Each number is 500 + 40 x the weight over its row's rms, rounded and kept within 0 to 999. Layers, rows and columns count from 0. Numbers have three digits each. The size before them is the row's rms in percent of the matrix's.

# down: layer 5 MLP down (transposed), 1024x256, rms 0.0811, rows 69-248, columns 224-255
# up: layer 5 MLP up, 1024x256, rms 0.0939, rows 70-249, columns 224-255
down69 102:493507494514480512369502444510428486528451489427462518505536527529489512526559497548564505495498
up70 090:523538523424460501533478492488531488483461529532519465577543483507530517549479564511529480495457
down70 093:451417409498481488560485561516561503571461524551457487509467507475535447529466481504590542493543
up71 087:502497533403592503583500461490509481436475479492524532500521483551535545453561503468500534507592
down71 089:570500469422469590491448514531449532540552518499450545543481462461441528559500563522458484515474
up72 109:527531507439489459567528513510556588572466455475537403490450470516483562544522472527489577460570
down72 104:478562477510508468475453522550466461498508487548490414490453456491504465447512408532487509492473
up73 110:503458492500539482504492492456457536591518491550489449509570511457447608507424468442535509542535
down73 105:537584491493511443501531511457485512535453531468503441547548471535444503489523497479489468462543
up74 099:490491519468469443431398528475546462475519441494523467555450504511540475530488450488466444485500
down74 101:506505510524474490505520492530509468537544491500517439464508550480543510514583545495497556481501
up75 091:488521481522496452485457501508487565508463511477536531505559489614469524503521529495493484608484
down75 093:482570500590485498555530475523526540480509539517517563479432528498475552532436564533505491552499
up76 102:467474535452570491614484494499496515518473466459571472504496484496390504494494452484492466528466
down76 101:478506484526492526483541516456532537496552502503507486599495474543480504387492535472523506441451
up77 088:461509530492595519510489500551552489545519602403491538523421475508487530455495565490589475537457
down77 087:503519465460498573474484536514594512495526517525485484554502467513594539460441514527519489465513
up78 079:547515450557462492535467503527454541539492459479474482558487470520527540536496482530479511520526
down78 078:496500461528512495476540496415577425484518494602524458518545495446495483531466504441479495484498
up79 105:489517510547491442529466498538488567506454441443467536464501492494499548504557487473464575570548
down79 105:531450472551478496558489435444528492495433476444485473486486432502451454536560511508514484523523
up80 105:437466555554443463520432499563439540498519492506480529527563444491588532505494543445446590516402
down80 105:443522586497572490472521430528499519515517433492511556518557447515497483510480473503459514453511
up81 092:474489476466492487509471526483501517463564497515504501565483497446549481516439546485498452507396
down81 094:483506545522495460431532468526481494497521497440551521475522560554504482474537408461530495521534
up82 114:596495492475485464540449457510501483550530505532489513482488489499553500486534573490472492547473
down82 107:514546535489490495550495533521443536575445505468508486475469488508487488504477560553538563449425
up83 103:506485577460457508452580527511528517509470499516517448499516466487489503539447519588471525560473
down83 102:516463510486590541478489529547465516481507538485562472453535437525454492417488455526544533539516
up84 089:447481495542484478505499457529506552478481508390509521508551467597473481502566470520483544500542
down84 089:541480559541549581549469514448563417466497489503489446465521537449474434485471522461519469533487
up85 105:473477512459502520520494505477570490522552604465506476499504533533462521514463585527497578503450
down85 107:487477460573537509537540470479463473521505527510468512495473517527489460516550509505561587476459
up86 105:513495510483572500650481475487458554511507479488525488495504547469504522541492566517603508482468
down86 106:531435512496494442547480509497491555528568435454469533557518478562520549527498468475501529477569
up87 105:530464526486543443499449461473451530539489482495607494462505536518560480498444580555552512460448
down87 106:532566565523518461451463425510553576525472519501534469428506501461482481550538501530459517414403
up88 122:481516575438570448500489548490482523488455539508595550484441499537496487560502428479490567485479
down88 121:476512474510543430492430575529496521602480492473491503509494560565541489436474458532542502433553
up89 089:474519497496497481510502451586556536497473482501469500493489586514436512524482525415500587446534
down89 090:504517433504584674458458495515546489538527507541500534481582494477497486523453487550477465463453
up90 104:483535510509551516507463490492496561456520496523428461533466508499486595512502420507511470518446
down90 101:473517454495481609533444503542485537528453475482477510475528474527487544458437565496511564557509
up91 116:519514488449502479522470479514503481450528601465487497565447450534523520524482486590517506478455
down91 110:586428477549387450486446443509564549544469488533508511506488418517497527500447483438504472530503
up92 077:465507471476472497545521469481459514511514494458510458554502492539416533553470572494538533469491
down92 081:445525561471467494470499535590466486500507452490525491473530507550543552518450421503522447491480
up93 106:590548566562500458524461547578515536499547492442451420559489475475497569531490528469474573489510
down93 104:524540531544542522553512506497459520515413423443408572487527513416562503523527540422404540565483
up94 098:536456497574530448523532450463530589538440498455551471512482520501504546513461516523472502559491
down94 101:477462434532470504505509503453412490454480519532481446514491520477452514518463518531494495529503
up95 106:529443484465428435500484529525485511477500462548539497480508499572420454594531526538548498487546
down95 105:515521524472431399416472570479485508450404503549458477546478533563513518471541473533459534476432
up96 099:472461524475564503541473466451463512481531455502521490513563479498530509518454593405481492527473
down96 101:505501513510500541448520514500480471425554471514473557489521434505518468519470536544509495412601
up97 103:463512516475473514487459532496530521534469530471502444483507512469535512504421583500531485475482
down97 102:450481517530466619428451408493513465452499428468452493469453511457548470506539436498439488484488
up98 107:458453549574498429539523473546475537581539568468516487454487490491560496552524505452524577512540
down98 107:421442550499577393443480516464450455491552541559520530445497440488477460499444487573525565508452
up99 098:468518533489588445478557568566495524485498523517501559544489487556523518543424541510449514558529
down99 099:497483509466495534484470525465532436455469496510514488507521548432510540470478530517545432517461
up100 098:458604467486491481506498529579538481566508437523480424475505547489500542458410535533540472516538
down100 097:545511510496485543444498466440456481563415515473499594570535486560479440487497512467449508478461
up101 109:494569514480518458495543557513473523458466463512551548482584442512476485515530547476466511527505
down101 107:485489500478438504450506542506501520447493491513513467542521444444472431462438531533423532480507
up102 110:439522523545450477517506538527536528492535521511489468500508458481494508524450557500527482473478
down102 111:492476519499519465457487506508524470487601473545489607496413509450478521478468508470505493469436
up103 099:534582493449506507514517510520501465513461529474476478447483495501450501489470470514537554484508
down103 100:473473431474573621460496497580533425512517476564491536528521551462469510498493458485549455444518
up104 096:521562536500493503565446458449601536587471560525466494536503448576475505596428511468543553640434
down104 094:556461608461464678517435487524490550461470518435502509539509507511511506433444560522431476505451
up105 112:474589536516426489533532457537450469462462533471516498522548456504510482494509495486548512504546
down105 110:494502523485503454481525510456505500507507538454528500491602489569449435514474458579526489475461
up106 104:470495519486520489475540470612516579576458474545491535479474469569506504471438481497506476506523
down106 103:557536556476486472469469463556521468498495437547548402525512504544460490501512476501501585474428
up107 108:527550501533421444490473469520522505505543506546492489494467491566507527448426568553521549471414
down107 105:511476447477527565437506551524519441519527475544408565514490546419487531493455486450511533471504
up108 093:539495552536491477502496541472515495483451593506542573506420524524578569503477493483477578500570
down108 094:462490547510510556492580543533467472481496451509487455498506487559498506513468530505501475483488
up109 084:538539507495518468531557490499390478516461512494503530524590466559485473512498521470496419609502
down109 090:544553500511523476536525527508505486488486509496548409506570449544473526521442465502532405438485
up110 108:534504494530495496477509536513477547507415584613465404488516480502470552502439523514546432523525
down110 106:521541520528450421507457548487472504483532545521575511452501441520458523471500494539530486454537
up111 094:509540517535445484413433485525543497518462495476520490502507498453523503512493500565586559551568
down111 095:477525502555560556540512494466455501439627511493419490441519421543505442562518534446531492455439
up112 099:493502501494525454447554542488522561445506545529493463507564457543482511510468534479484474600493
down112 103:505551541510471555469510504482392532425524534488523467461548436529510446537527519423541441518456
up113 111:509538481511442476458509504510524538508477481448455506532544538530515452551484537478505527524505
down113 108:535509458550456526489547498520446546538467460500451510475503547554593467481521493432422517522501
up114 088:493481460537490491509456440506506506512521466446533504460533451540488483545478650551562503508494
down114 091:515478512463466642468492539523568483456486496499524512460489542480461537529504490482474559447459
up115 108:560434570451541490536426487507495511530479470449566404478614512452487511476478549507560464480532
down115 107:534494463525508527506484473517497473638498565542481507487570559540463560461451438464527462483491
up116 112:503498550548459477494555497497523555477527466536449436437558500472508487484532434473567501535558
down116 110:562413509523482514444504474480541551474501537476448508507553548489474490541530470511516445494449
up117 090:573496498484548459530425457450464524491537542456566412460479512480568615501513461523515545561534
down117 094:500493474586542450495460586510551463435503471471548493459512486452554420549491538507526514482492
up118 108:479524509390473460494546464484512411522549561542571508532451514501422461532495448585503450521553
down118 105:488499455500553587560485548431470404493593494529554516532478559499537512531507484517544465492466
up119 091:470492574462412513517507495486565486545496462551471480528457484497473491536461540515498466514525
down119 093:512530472506515594533443494534611537439479524544431573515505453503522480513485501493564485468504
up120 101:488428523490550434499447442494494506484429488536558551592497488474506506487471528567481492537439
down120 105:532498478480447427493538486417458543499495513485523433576436553510413447519486529484568448477538
up121 105:539489490447523482496411488498501457502440475546532502458510574458439500554451547550513478492479
down121 104:509483469504497494467451447503513494522521541450458492481512579507540567514499484513473394489485
up122 098:520450478479447493482513500587512530527533486564459492485562521523519495573490556570484497532551
down122 098:434534405521577533555495529586510541467478447499500485468527471472517436495427467453529495485488
up123 098:470506514588492517535460556497555514509539455528449536479492479451494537535512482483527508510467
down123 099:425433508524507474469533491525558533542531472529479463558538485509541494512464416506574465462484
up124 084:437538516483523506533515382544512460501464519476492497489500506531513566553462556500543539504502
down124 088:552495480542531615550526456475488479423575516469500445549484563478493480445484474524488501512442
up125 112:531522538529474502485413452502475535508455481459539425527503469455539538502499502571506486526553
down125 106:514491440493522502464505523439482487458492543558500450483516520456468525495504482472441469499443
up126 111:520588475469553484513473464491517535448473488483445530501529483539453561530474509559509516525478
down126 107:538508521515553468512521514431482428548460564509464507520527471503466471518488485443522512518486
up127 098:467529482562452498501457471526420556430485539500534484522507547479533490502501434519506541491420
down127 098:489528565584458607493557537511505486510548534498547518429508457451540449491460467505429500492528
up128 106:469456478502544479489504473611523546526510524515501463562492458535516463502462536548519589510517
down128 102:454481460567519481567516531534536469555531446452444522442517431435441596490544498534559492488475
up129 103:471472528462483482524536455539539536523487561561539419477529434490487607465499549532503448535535
down129 100:581520520540523602430489499467514444523508453421517528491572513421541514518523614414444474499534
up130 099:447488525492541472484474489482506528541473483492484550467538497472506483569471512570587567512489
down130 099:542460526524465574482497463466527523474492587491485494479459484487439472509538463482418515450522
up131 108:475557516389510459513525557449549517523577540569574509472467476598518558558550490500518453502555
down131 106:511490469473529497441562575439500518478533519472490517400511440516412427578588510462495472493473
up132 079:428511430430448490565479525535476476450504461528498498504475463583513543561486542567483563522526
down132 084:496548560524521547476513442489518601515502523484514500531490553512544438459475495464540451473533
up133 095:538486524432557479486511464554469520473411517498529515517499488592479509552509448525516490494523
down133 096:500493502520539549429530461481539453507497579417484509574512489546482480480522444440457462511566
up134 082:506485514468504500512526426494513476564445507536471481513471505535454434510469549505464516483463
down134 090:461476509458496681468528546483479524444496456537461470482477480436540497488476524508502433501534
up135 075:459459518454503538511522488527577560533476509487485468562472476486500475523458526519497497472530
down135 079:508544495563526650514518474481479455492508497507504577455511542538495529484468466517560522485477
up136 109:490528503416514481524469546556478537481527482512552457486632501599461513434449509467463486520468
down136 111:422514559444540428476519467464505532538499436565477402480510485512516438526517435425562467465468
up137 107:460479498524483452555497486511534538493458508494574557533530539474541515478433531505495513487454
down137 108:437459533440437484452542479433438570502440452493471539532443528472528474459458519465439494473433
up138 088:467508472419498455508534494551542571512491607475542470492494475504447525532438484442527495512550
down138 096:523536572495481476499540442465465490495550518567461489504529501511476449474479549494457469476490
up139 086:544546610453512451544455456444536514491509519516574477474474561572509534454545557530501534495522
down139 091:456476435480506579487504474469483516512440535472425563459563491437581468500471528526491450508522
up140 096:458530481565491397464502514447543518531470467471494465473514418535474516549481573491542548574496
down140 096:529441512655506511499557485448505526486514511454496524482489411439479506468493473472543549490489
up141 086:533549502438577464538552471496559549480513483508490518496508464504477471531532486539503513553476
down141 091:431487481505517628527524503521532533549457515507450542520466447483458446537488522504503472512519
up142 095:462535476501474420577478502523542491554503578543517555521480478519524574460417485527455569527516
down142 098:506466589490531453439549502474453548541521475523388386522487500464539544515534510514478491509587
up143 107:543510543422539398589488502532515521542543485473471457486431536556557510543500448463542480502502
down143 104:498494431465467472446501525419481498470530480543525441440510494511490453513497475462516529478523
up144 096:487489516526542472506539510494483460445431574511518477598478474507431482501468518557494481532483
down144 098:477467544567471530454490566459488527422436495566460502460566512452483558529530502498449515483470
up145 106:524513496471491466503586465576484506487556497474473477505534549576519465490499502515479573501454
down145 104:505481525480479642482551525540475494515476511538557533523543421461476469495527469465508421537460
up146 082:501473452463460512458455471540451482520534494492501450472469462513499580505450565539538541575572
down146 082:523520432525522608479518511482542431503492474558569475512491503497509441523427491445544470454459
up147 102:495595518507512454520556472556517521615552573464534424489515474507517514421526503486516521497452
down147 100:549484460512524563522499468445553516551473516534546506538470505503422501508560483490422552451477
up148 118:526599594496529443483482413485520516496517566464519478573511467452456535513488541488492564489515
down148 113:421483549525480441497440567474548531564501500571432556538524566502489593538529419495595509490555
up149 107:488536447477536503466468487440491546523445495520487471569534442481534549515527516492490563542418
down149 104:588471481514558476492465518440552495569466502509540506514459464566547497522449490550494476505511
up150 106:467471477539542482579472520512537547539443569536551524535520478570440462484488499543496521476512
down150 100:534519464469536492499489467460470563457537522468433454561589465508556503513547492478440484470466
up151 097:483573478499490516486446440535519509515536579503495437487527540600483487487524535480591597500477
down151 098:531516490510477472419484447390473472548463462486514455454533602497525495475472461551461525528475
up152 110:446491525488471484564460482507479516513429485465520517515519454526499581549486579516512509584419
down152 109:431504481495453514527587495461509518520518484461526506501474467446505464468485492398471583556377
up153 086:533472467464502421531489531522515491523441502479491542475572522566526514569428513442568492651502
down153 091:448447507482409524470537506497476473462468488418431467456512468506483525594493474515519437482505
up154 079:508503481513505449608518475477500462516444578571533475501551474505468476531503538494479526562486
down154 086:439540559466468522506393564498493461563543451543446510436425443518506491572393464503523526457477
up155 092:515512589567587509548514446500551515500485477479511429543506482493484499494509449547536530479490
down155 094:490568482472497553450480512485475483489452557553447509508488473459481454505486502474553513487414
up156 075:490585474477442491622507433462596492572556537557519503562497405518562516567419529514519513515448
down156 083:552470566516523595532503495528442547446480504463566472481503483576518565482532488521400470525490
up157 107:552463468447513475489478535507438568555453477430395421483575503482490538517468477509515526493549
down157 106:486450519530520476481507519501517527513501589524504500401539546454465532516527512535584531506542
up158 082:518548475505505524542516528499518540482530479482522492470503455512524551533441420545538528608546
down158 088:443520510531468641428520467528495492510535577547412557475445420521540503511486469455522525471404
up159 101:495509566513532511525491437497494477601481554531433449528549480532468537511529499560515561514458
down159 099:488467409455460508528476562458528436495495544516485500420511501503454402442494530499451506529522
up160 095:515510532466546445507381484498550571492607452522530541442526537501497502560504512561511531581526
down160 098:537488444530468503522515478464486466487462452522506496535490505469512494528473525458417483526490
up161 097:509539516499536496502507443498546492590509427464506429476432507512566600496490537508526486528520
down161 098:482515412480508622531462503551506539516486547469495514538552491517418517435453504434512551549495
up162 110:507533539509475484476534499559486546478525477466566442564535491504532482500485519544508566480555
down162 105:474530480423470504496476446495520504532473484589534500540505464554535580508507523498480476499500
up163 100:544495558430492500517482473512506487546501528453496564522447498522488525514484544466454565490532
down163 098:464446484471521479460463474452469475518446476531456520434478513519541464524531470571504503508581
up164 089:520502488481526482519507474530578493471485453578534554530561478518517429490504493564472476528553
down164 092:515506417472529515480423478504523469619507463510461493481486502444528521523394494486536489562455
up165 105:523551524432502449501518397494541527464471563517486533494474461567525466533498531476519495475570
down165 105:570501548450560437480468440618480505486491474462468455505537465499480450438461477494526485514522
up166 098:463513536517596499508492518492527537502461506518554530513524502569470515494485483490509494543462
down166 099:540503526479546479518552542469581506507472486554589532472518431444515512477505497447431492496468
up167 085:524510579521475532550531468567623515567366444493521448499449517534490515541463484448512477468455
down167 085:559548517493568668462449505507488486506501525521536472487546528484549457438523507450478492510453
up168 109:481492508438557456496473531452507520505545520439479447501506500446463495461490462570566484514481
down168 106:464484492494498460491562538542449473554539521506502574525564462497479443414518532518539513473498
up169 089:500461523503516505488484454538557503539470604475558455504576498426516486508477456475542569461425
down169 094:571415502539428499470468489465478497528429476395499571585496566568559508518507624521493522450544
up170 096:513446533484470478519482503484463499460527472433495455493477496526540603541488521520473486551450
down170 097:467510464439526434511468526488442554479495406456546494474519482540439496490570459451495488497489
up171 115:460556533574473504429521431482481491491560484518525514468538516516533502511510442487486540548437
down171 111:509467521540536447491496450509526534571470521405511515485521509443498481516512387477501500505497
up172 110:528409561485486472454397507527495524499446450500485500543479435501566495527440560522579528548515
down172 108:428562483466493461469517473441498506505462498516512496500548506501528439560473472471514484476588
up173 115:497471538574577484535485490512564516563453517490490430512530421512519468514394534511540491543501
down173 114:487523480511500516502521493470458455492499458495458449591484454491563509571465517519539515508505
up174 101:477548532523423481488494556482497482510506562565437485547567483522454487549515522511559427482396
down174 099:522512502525429588462524499438476508414501529464441478500482494525568511522487494536502423522498
up175 097:536482494495507472515507499513609567461495542538503474492530483564550508496484531444502512551515
down175 100:447448542514505553474486535516539478535465491508472588453503503520485477499501565503497454498489
up176 104:554564508528528491469506439480436494475468511531523459513517561486545506456438545504539527492488
down176 103:513415474543481525545514515586472502512512473483619521460483444450477570471517446452563513488548
up177 090:465502556516443523439461439443493475464546535423464515524516494506573548440470492497513583521503
down177 089:512507484517521547499502492500492529469508455452434449558501482480530512456525552468531483608520
up178 083:493529577478512538473422553538587498496517503513512535533469506450446484481438554470519475514442
down178 089:522431478493513659527518523448497426562517455501528465468502509494485536444507473449551539535513
up179 092:545485485495500457518481471449521463510509505612477443478565536501469469588504515561487471541433
down179 093:437509482476543499525490498440501486510532451498480477488557485546494537563553493488502541494502
up180 083:518420432492555449524522540527475533490516525488516493516537481513523481504448613572489521584429
down180 093:459492419458520449521470382514470496496520512480516552551483520508537458506477508502477485534472
up181 089:548491567449529439509468480544596512532463491438530512479440520507488488540515491542502457540510
down181 094:535511497498470503500503508551481461442446499525482494519556455537502458473516521531513465507532
up182 078:504503451476486514483527418493467549531536481502497480562465509492492494560459477559558537538520
down182 080:469505502483504549496563524495478499431509503437504545483546482547451492464499457479528452476535
up183 102:523527556438475480470485508547513497510501554510511467578540496517424567490508520522513539469442
down183 106:458488580422486501475493528463605431518532489529475525473504474450482489510569522480495502458484
up184 084:477576545473527445551504421528470520451494479536614490525431503509575574465456463583486621566528
down184 088:517468531541521551517501561539520445465479499447583560456520484499497532525432502546425514442526
up185 094:563519514531490488469444526513561505575465444456490551457504500522527557484392480517490541523560
down185 098:506450521515455540467500459524438520498537528538510450453507528462590483563531475577565532450536
up186 101:500567517471492462534479437553525505543483563487471486469496496546495580603494515524535541556535
down186 099:503466466493473458490539482506515433492515541447504444484513489498576537477478431554478535488467
up187 099:468560460502491477472481430504534484530503542448524592544548462502546548464476528496553454543503
down187 097:509499410502556476469522556530526472527461522540457494462516551501455487419473413448506488520522
up188 111:527494469520541365457485505546449509448428487496525508578531482491563471479468492470490513518552
down188 108:456548524481567594515480528535508536514436568521499498447525491514510475453449496481493559486588
up189 110:514464481436524439445487464580462541501477453541456466532519589515519496495440506486565468507531
down189 111:489527467460484431473489479587474568489456474480543538475484599507455490502442499515552457464529
up190 089:533527540511517523585447417483531475528559547507469498493527448539461515496421588522527581530409
down190 093:521474557548474569439533527466423483521494539443464479503448544477547552544572518480478476395434
up191 109:502503485510462479503423461495465516534525556463513469545496579504531504498427506502527532478538
down191 105:437539499521425477430545515514496503525541479521540535591528462422447487461460476494488454458525
up192 092:434523539544541545501541520521486509568431528576482518513521445587469466562466510482512499537470
down192 095:483529472525494688502465517489446482465549519473447522553506490484464498471552490495545543574482
up193 094:495500517479545512552459461485457480485469529510536557528501484529445544508426456489531507552475
down193 097:508427535520485642533479532527610456536483496556476579449565503527501521436386446463456572485511
up194 114:560484486493554424527493524486476602499515578523503461465468449523505520500498563473520454570536
down194 113:594562528467484453435511479483520480489453508496507517564550520519491505483453552433525459536556
up195 107:508549498511469468603516511495482575552481545601525558497557464547515472539472517532468499534441
down195 107:572520553461453568482493533573422494511515435506560603534477526510534529521487502518507531430502
up196 089:503467568490474535481521529502540567541517542411537553556505501442576517488481533528524532480489
down196 091:476419542502400629526481546484499434480514526512465442525464533488469499532559503547434561487559
up197 094:531506516525402487530476400504561551527507537526448563484535510466519477458455511598435436474483
down197 097:516475509515462495463507511557488486447473498480560513477438512483523534486481450441464513471459
up198 097:497551511515394470513481496477501471509452487574486474549497449515476558520444563520468511496516
down198 097:447487528481519492450547500546551480534461514493536561512556417457516477529562514498456406464516
up199 117:558446493486581461539539522458601545484502500477470494562516521506549484517468526490484513524581
down199 113:474497504480521552552480521530479547472510502507497497490478492486518452455429475521481553487634
up200 093:512504618506504463495535433546535590540433528523440558497467490563534562519464486471480501542587
down200 096:487472536477495576499526426460529557496510552493510491576506548514488472526485515528494544459545
up201 091:531522584487443493505536506488532584520521518463508541589475472474475591476476538522475559466456
down201 093:528494581529460626515489453455448523521543470481506459492487511510493439601455438526497503489446
up202 102:535504515554488464519466446570457529492507523524549402570532489489566549509469541523463517535480
down202 104:456536507517501454486514490424479474488488434477516488466459485485421524544467492443572491542532
up203 104:499534509565493474559553444510510499483407482455534523486481549525483493496548471491539557511497
down203 103:424518484506482420552539464585559543519536538458527552469514537519451451515560543531548492515521
up204 088:499476512476498483606490499480479452499479520458583479531594485529492600523515500442483469472521
down204 090:445494445503495583491512537482550449483466492451472498490434471538548541518529428493472608501511
up205 105:539479555501472491504506452507498533602483542514501512596571428464509498501462442527578454510543
down205 102:422447454525543547489465529527509459552545493503591507637545485432543491487508509469474479534520
up206 107:513505578517500436547509462584494555542478453516488442432518520494504508544460499500492523483499
down206 106:522456543517491503476473462546530519438502505502475445447495547471522472531408485542556451502494
up207 105:486490529517532491538472513566493495500549484487464496534514533527554538431451487512576503494457
down207 104:569439540484549468504460488530560496444493529517462482511518475522543467467452499496445439520481
up208 096:536502526433492459546536495547486517522407460508461505465476536483511513516473516547499494471529
down208 096:495509444540517557487565527505503456510486473430469556493469533491545493455494503482512524444515
up209 091:477472516535434509501530473519508525534455483419556488515548477486520506584507462505540503522456
down209 093:529444498505461535515475563510553538517527470477483501507505516557508480501539465511527477452565
up210 103:490516478467428511508439458518542524511578542589452504437469408505491579580479482518499477516468
down210 100:505517523577529596566537425493541587523531456482502602479550450526508482509467457410478435476380
up211 105:527473493488439429546533504440541611456495490465457537499511512512527603493511515501554538538505
down211 104:523518520531441483536490475489561486480476518531521475467525486550482492463524455528653504456517
up212 100:487440514495536509579411494494472525557565577506495463471480491496535538486491457595556451596511
down212 102:434544555535501514490509498452543513514514494514460444489551548530527468478475444485463481548494
up213 092:463493438482425483480505474591504481458442470483538581431529404548525434514490520564433569586457
down213 092:569551461584551442465498518469489573585505508521393434567514500481497478451536491517441522478527
up214 095:475520518527574500586504512542512519505468495579516462485443512541393527508501487492490511499539
down214 093:484530562515530562526442464512545510501561584490458470541524494551522496432512456510423492468481
up215 100:502481492474482481422514503497495514513448458500557501482570502473476539508432460502458505478552
down215 100:482505541541504488538523500470528515512490556505590504500508521548497447489472452579522527485475
up216 101:554631531509481420546530564515489501518539529517461503483479458480444480493500464539450492564541
down216 103:528500527507524573568563518440536491510541438479461473461552523454579511444534483464601521478457
up217 102:478528494497474441438437442502575568538512483548575468456522469511517499543473490555528412537531
down217 100:471491473529491442439518484535486578567485554573522480429531488511536445527497476532531446508566
up218 113:473528489489556510526499514546574481573470424506431444458464481535522535604509550493501529497530
down218 110:465470531529462569512521513469515522513549521449494445583528454514493477495573514438378479465526
up219 092:479481552532528510471446495567545577487488578539485524528568510582503503504534496516547514545488
down219 093:561485581549532603481515567516554514535532490544559527521508460456570458467482500518482432476497
up220 088:524544493476557519481525501492551521544496539503411460500537500520462534503542474445484494544445
down220 091:573491528536499657446487494526475458475523590517483489455483511493476499469450548482488425500449
up221 082:454508450548401485518474397530440475508567431548459470546606529457532532500439539498506521561521
down221 084:548524489476465434498519491527432510494487448577468523425489492535442426517486519479471426465420
up222 116:506498541441546497502441464499547537504495526545502507539483464479493529471565471578541505526531
down222 113:501445466453520480493467483471518450498520528448523464471503576464488525431547528556473529529571
up223 105:518470484438513474507451543528468482578473561552476506543474512526573524521513493568519503527476
down223 105:458532476520518478417472504444473474505506527544478514527520490554484544514510500474458528518487
up224 113:484531550522520509555455469548504510571493501532559545598557468498515508483428534527595526525516
down224 104:510535514447439737456481514523486522514492524509439608488559519506484529496492491462474447501474
up225 093:501484485499475495577417468501496526526485465535499496490509460529394548543509565544554509534558
down225 095:471525509572477476467558523381427554411479480482547476469549513542491443481481476499426423438560
up226 098:466480497528524459568475522549579502480471566529548498518518478564509471554442534561476498558516
down226 100:504505529391503465462481555486514598530451508488496519452484489528507537524626465508450455522492
up227 099:487540508455440481560442509434488438556482502519567472514425479474509473545554484518505447444460
down227 097:489514526500513458537536474473447495470491453454588546498500478542519443439508514514588399471516
up228 099:489517519445479457535405498498581460484433485466496465491503436526524498555490484530567453535456
down228 095:570499569460420501537494501465492549484560442463498460520600479511486548448499431563447548497537
up229 111:474553518522523490543520533556539559555527463558559483473489521491511534528417447502562547541512
down229 110:442541542503487441412501499499536460522504534596449545491462551421470463441514524485587508472534
up230 084:505496498424521516519510524515422526598481459529504501423526472524455482548538431523527482599474
down230 091:434466522543473540476519464455614502540498571495550605469476505539488439454490453494495506479514
up231 091:473550487425405400503540460475503566494505487486599560430458495502577567479528536478455505480488
down231 095:499514513455507504472483486517506455497419504472525482433542549525423498533508518561498530511398
up232 101:504521534477487494516500542457525520589434549523491525503549447491522486571501553453496520550484
down232 098:535436454493545668496526502563515574478522451540514522471521488400491546494490491522509483483511
up233 095:521495508482459457507479524502571496497490508566534478442478519502509474474484511494495502522534
down233 098:469531499510487566420519409525527540470504534525485532516503463503569473442543515514519490493441
up234 098:487564484560473492458488545492492482549483550452411468521477529436523556525508484539567486555552
down234 100:442506495574567517531451507439490470481482564565433522485544516526561469541555533501528499434539
up235 099:485482515562515508546457521461537504527416527438531589495476466479491457447525485486461468526562
down235 100:601473509542512509532426524502523521530499477568483455483486428512530474434518484497606498464548
up236 090:469477499456543470467512476501574498491518534493518495497479579510533523577439528525512554496470
down236 092:508510514598567648493563512461518520471566511447472509508443489505545507453451385515496552472483
up237 092:452505535533473496503513546455473527533454533440453487573490481545489544533547431510440515534467
down237 095:512419493511479464433579539456456518559512490445483512440511477511458473487527529513514538444507
up238 108:518522485485527454470522505518538504523589497473510536516463506472492521478480514573496477514554
down238 109:539535549468443555541522503520408480565489466501482542503453544497407503499481467534465449500430
up239 096:538500484508507459536482523582565472592532499556520421514494537550488515501400525494556459504460
down239 099:438497579506543602522458480492506497586526469568480552494520486524493544419486510497483453490509
up240 094:491477592550510473495393491511484475500482522436475453509464478455521526543487450504484542523506
down240 096:517549492544476489458494541485396533542473540513512452537552491528522447474474548507503483493507
up241 090:457510562519470455498474480539509530501490528428516543447529509550473458501522455454477502486472
down241 096:510511520511493542485493459465471556491500495480423577403454482503463523462541564547462554497463
up242 110:497489527572454503536537537494509544532502474463495460576543509496485461514458493434482484527502
down242 109:479544458628473484488486477508475481596475543543444434488493490515501477540489514511575453454542
up243 111:444575524480509476519457481564451533479469429461449486506440502469484480523477523514517534499401
down243 106:500479469564522518480538501494496532460469448523502542501464527498540515483522410613515511449579
up244 084:480531521521498483544514519483463462566472498471485490478554497524536534542514550467512509497520
down244 087:455546489551547485583533540452588518489489510465532521462490511491506567520454448479472592524513
up245 090:480525476548551432518494500552463530515489544519510515507535550511513533541530415536494542522551
down245 092:506490472465426520397441457542478515499458478470429481510494535423511462493481426468524528540500
up246 079:538539522504537496464495438502515511481486451460472503513527475558464531496513521489556504525475
down246 087:408549486563519492479557515438472491490523564489508518510496506524482482580538525496477434502501
up247 111:545474484487522418549517547534601502505507528492490485462572468487510490458485552546495519507542
down247 109:469520446515426560519503481589518498582476518438492468593515499495470561502416468484546536487542
up248 103:475498588475507492516458448529529448583545518491537466419592467493517510528496493599580416557566
down248 103:445459511428507503449473524562493429416503514554515499601503499502460481529509465469486449526532
up249 114:518499604542536420484489525533485516530448511455502476552519483587496506559473501516477511444475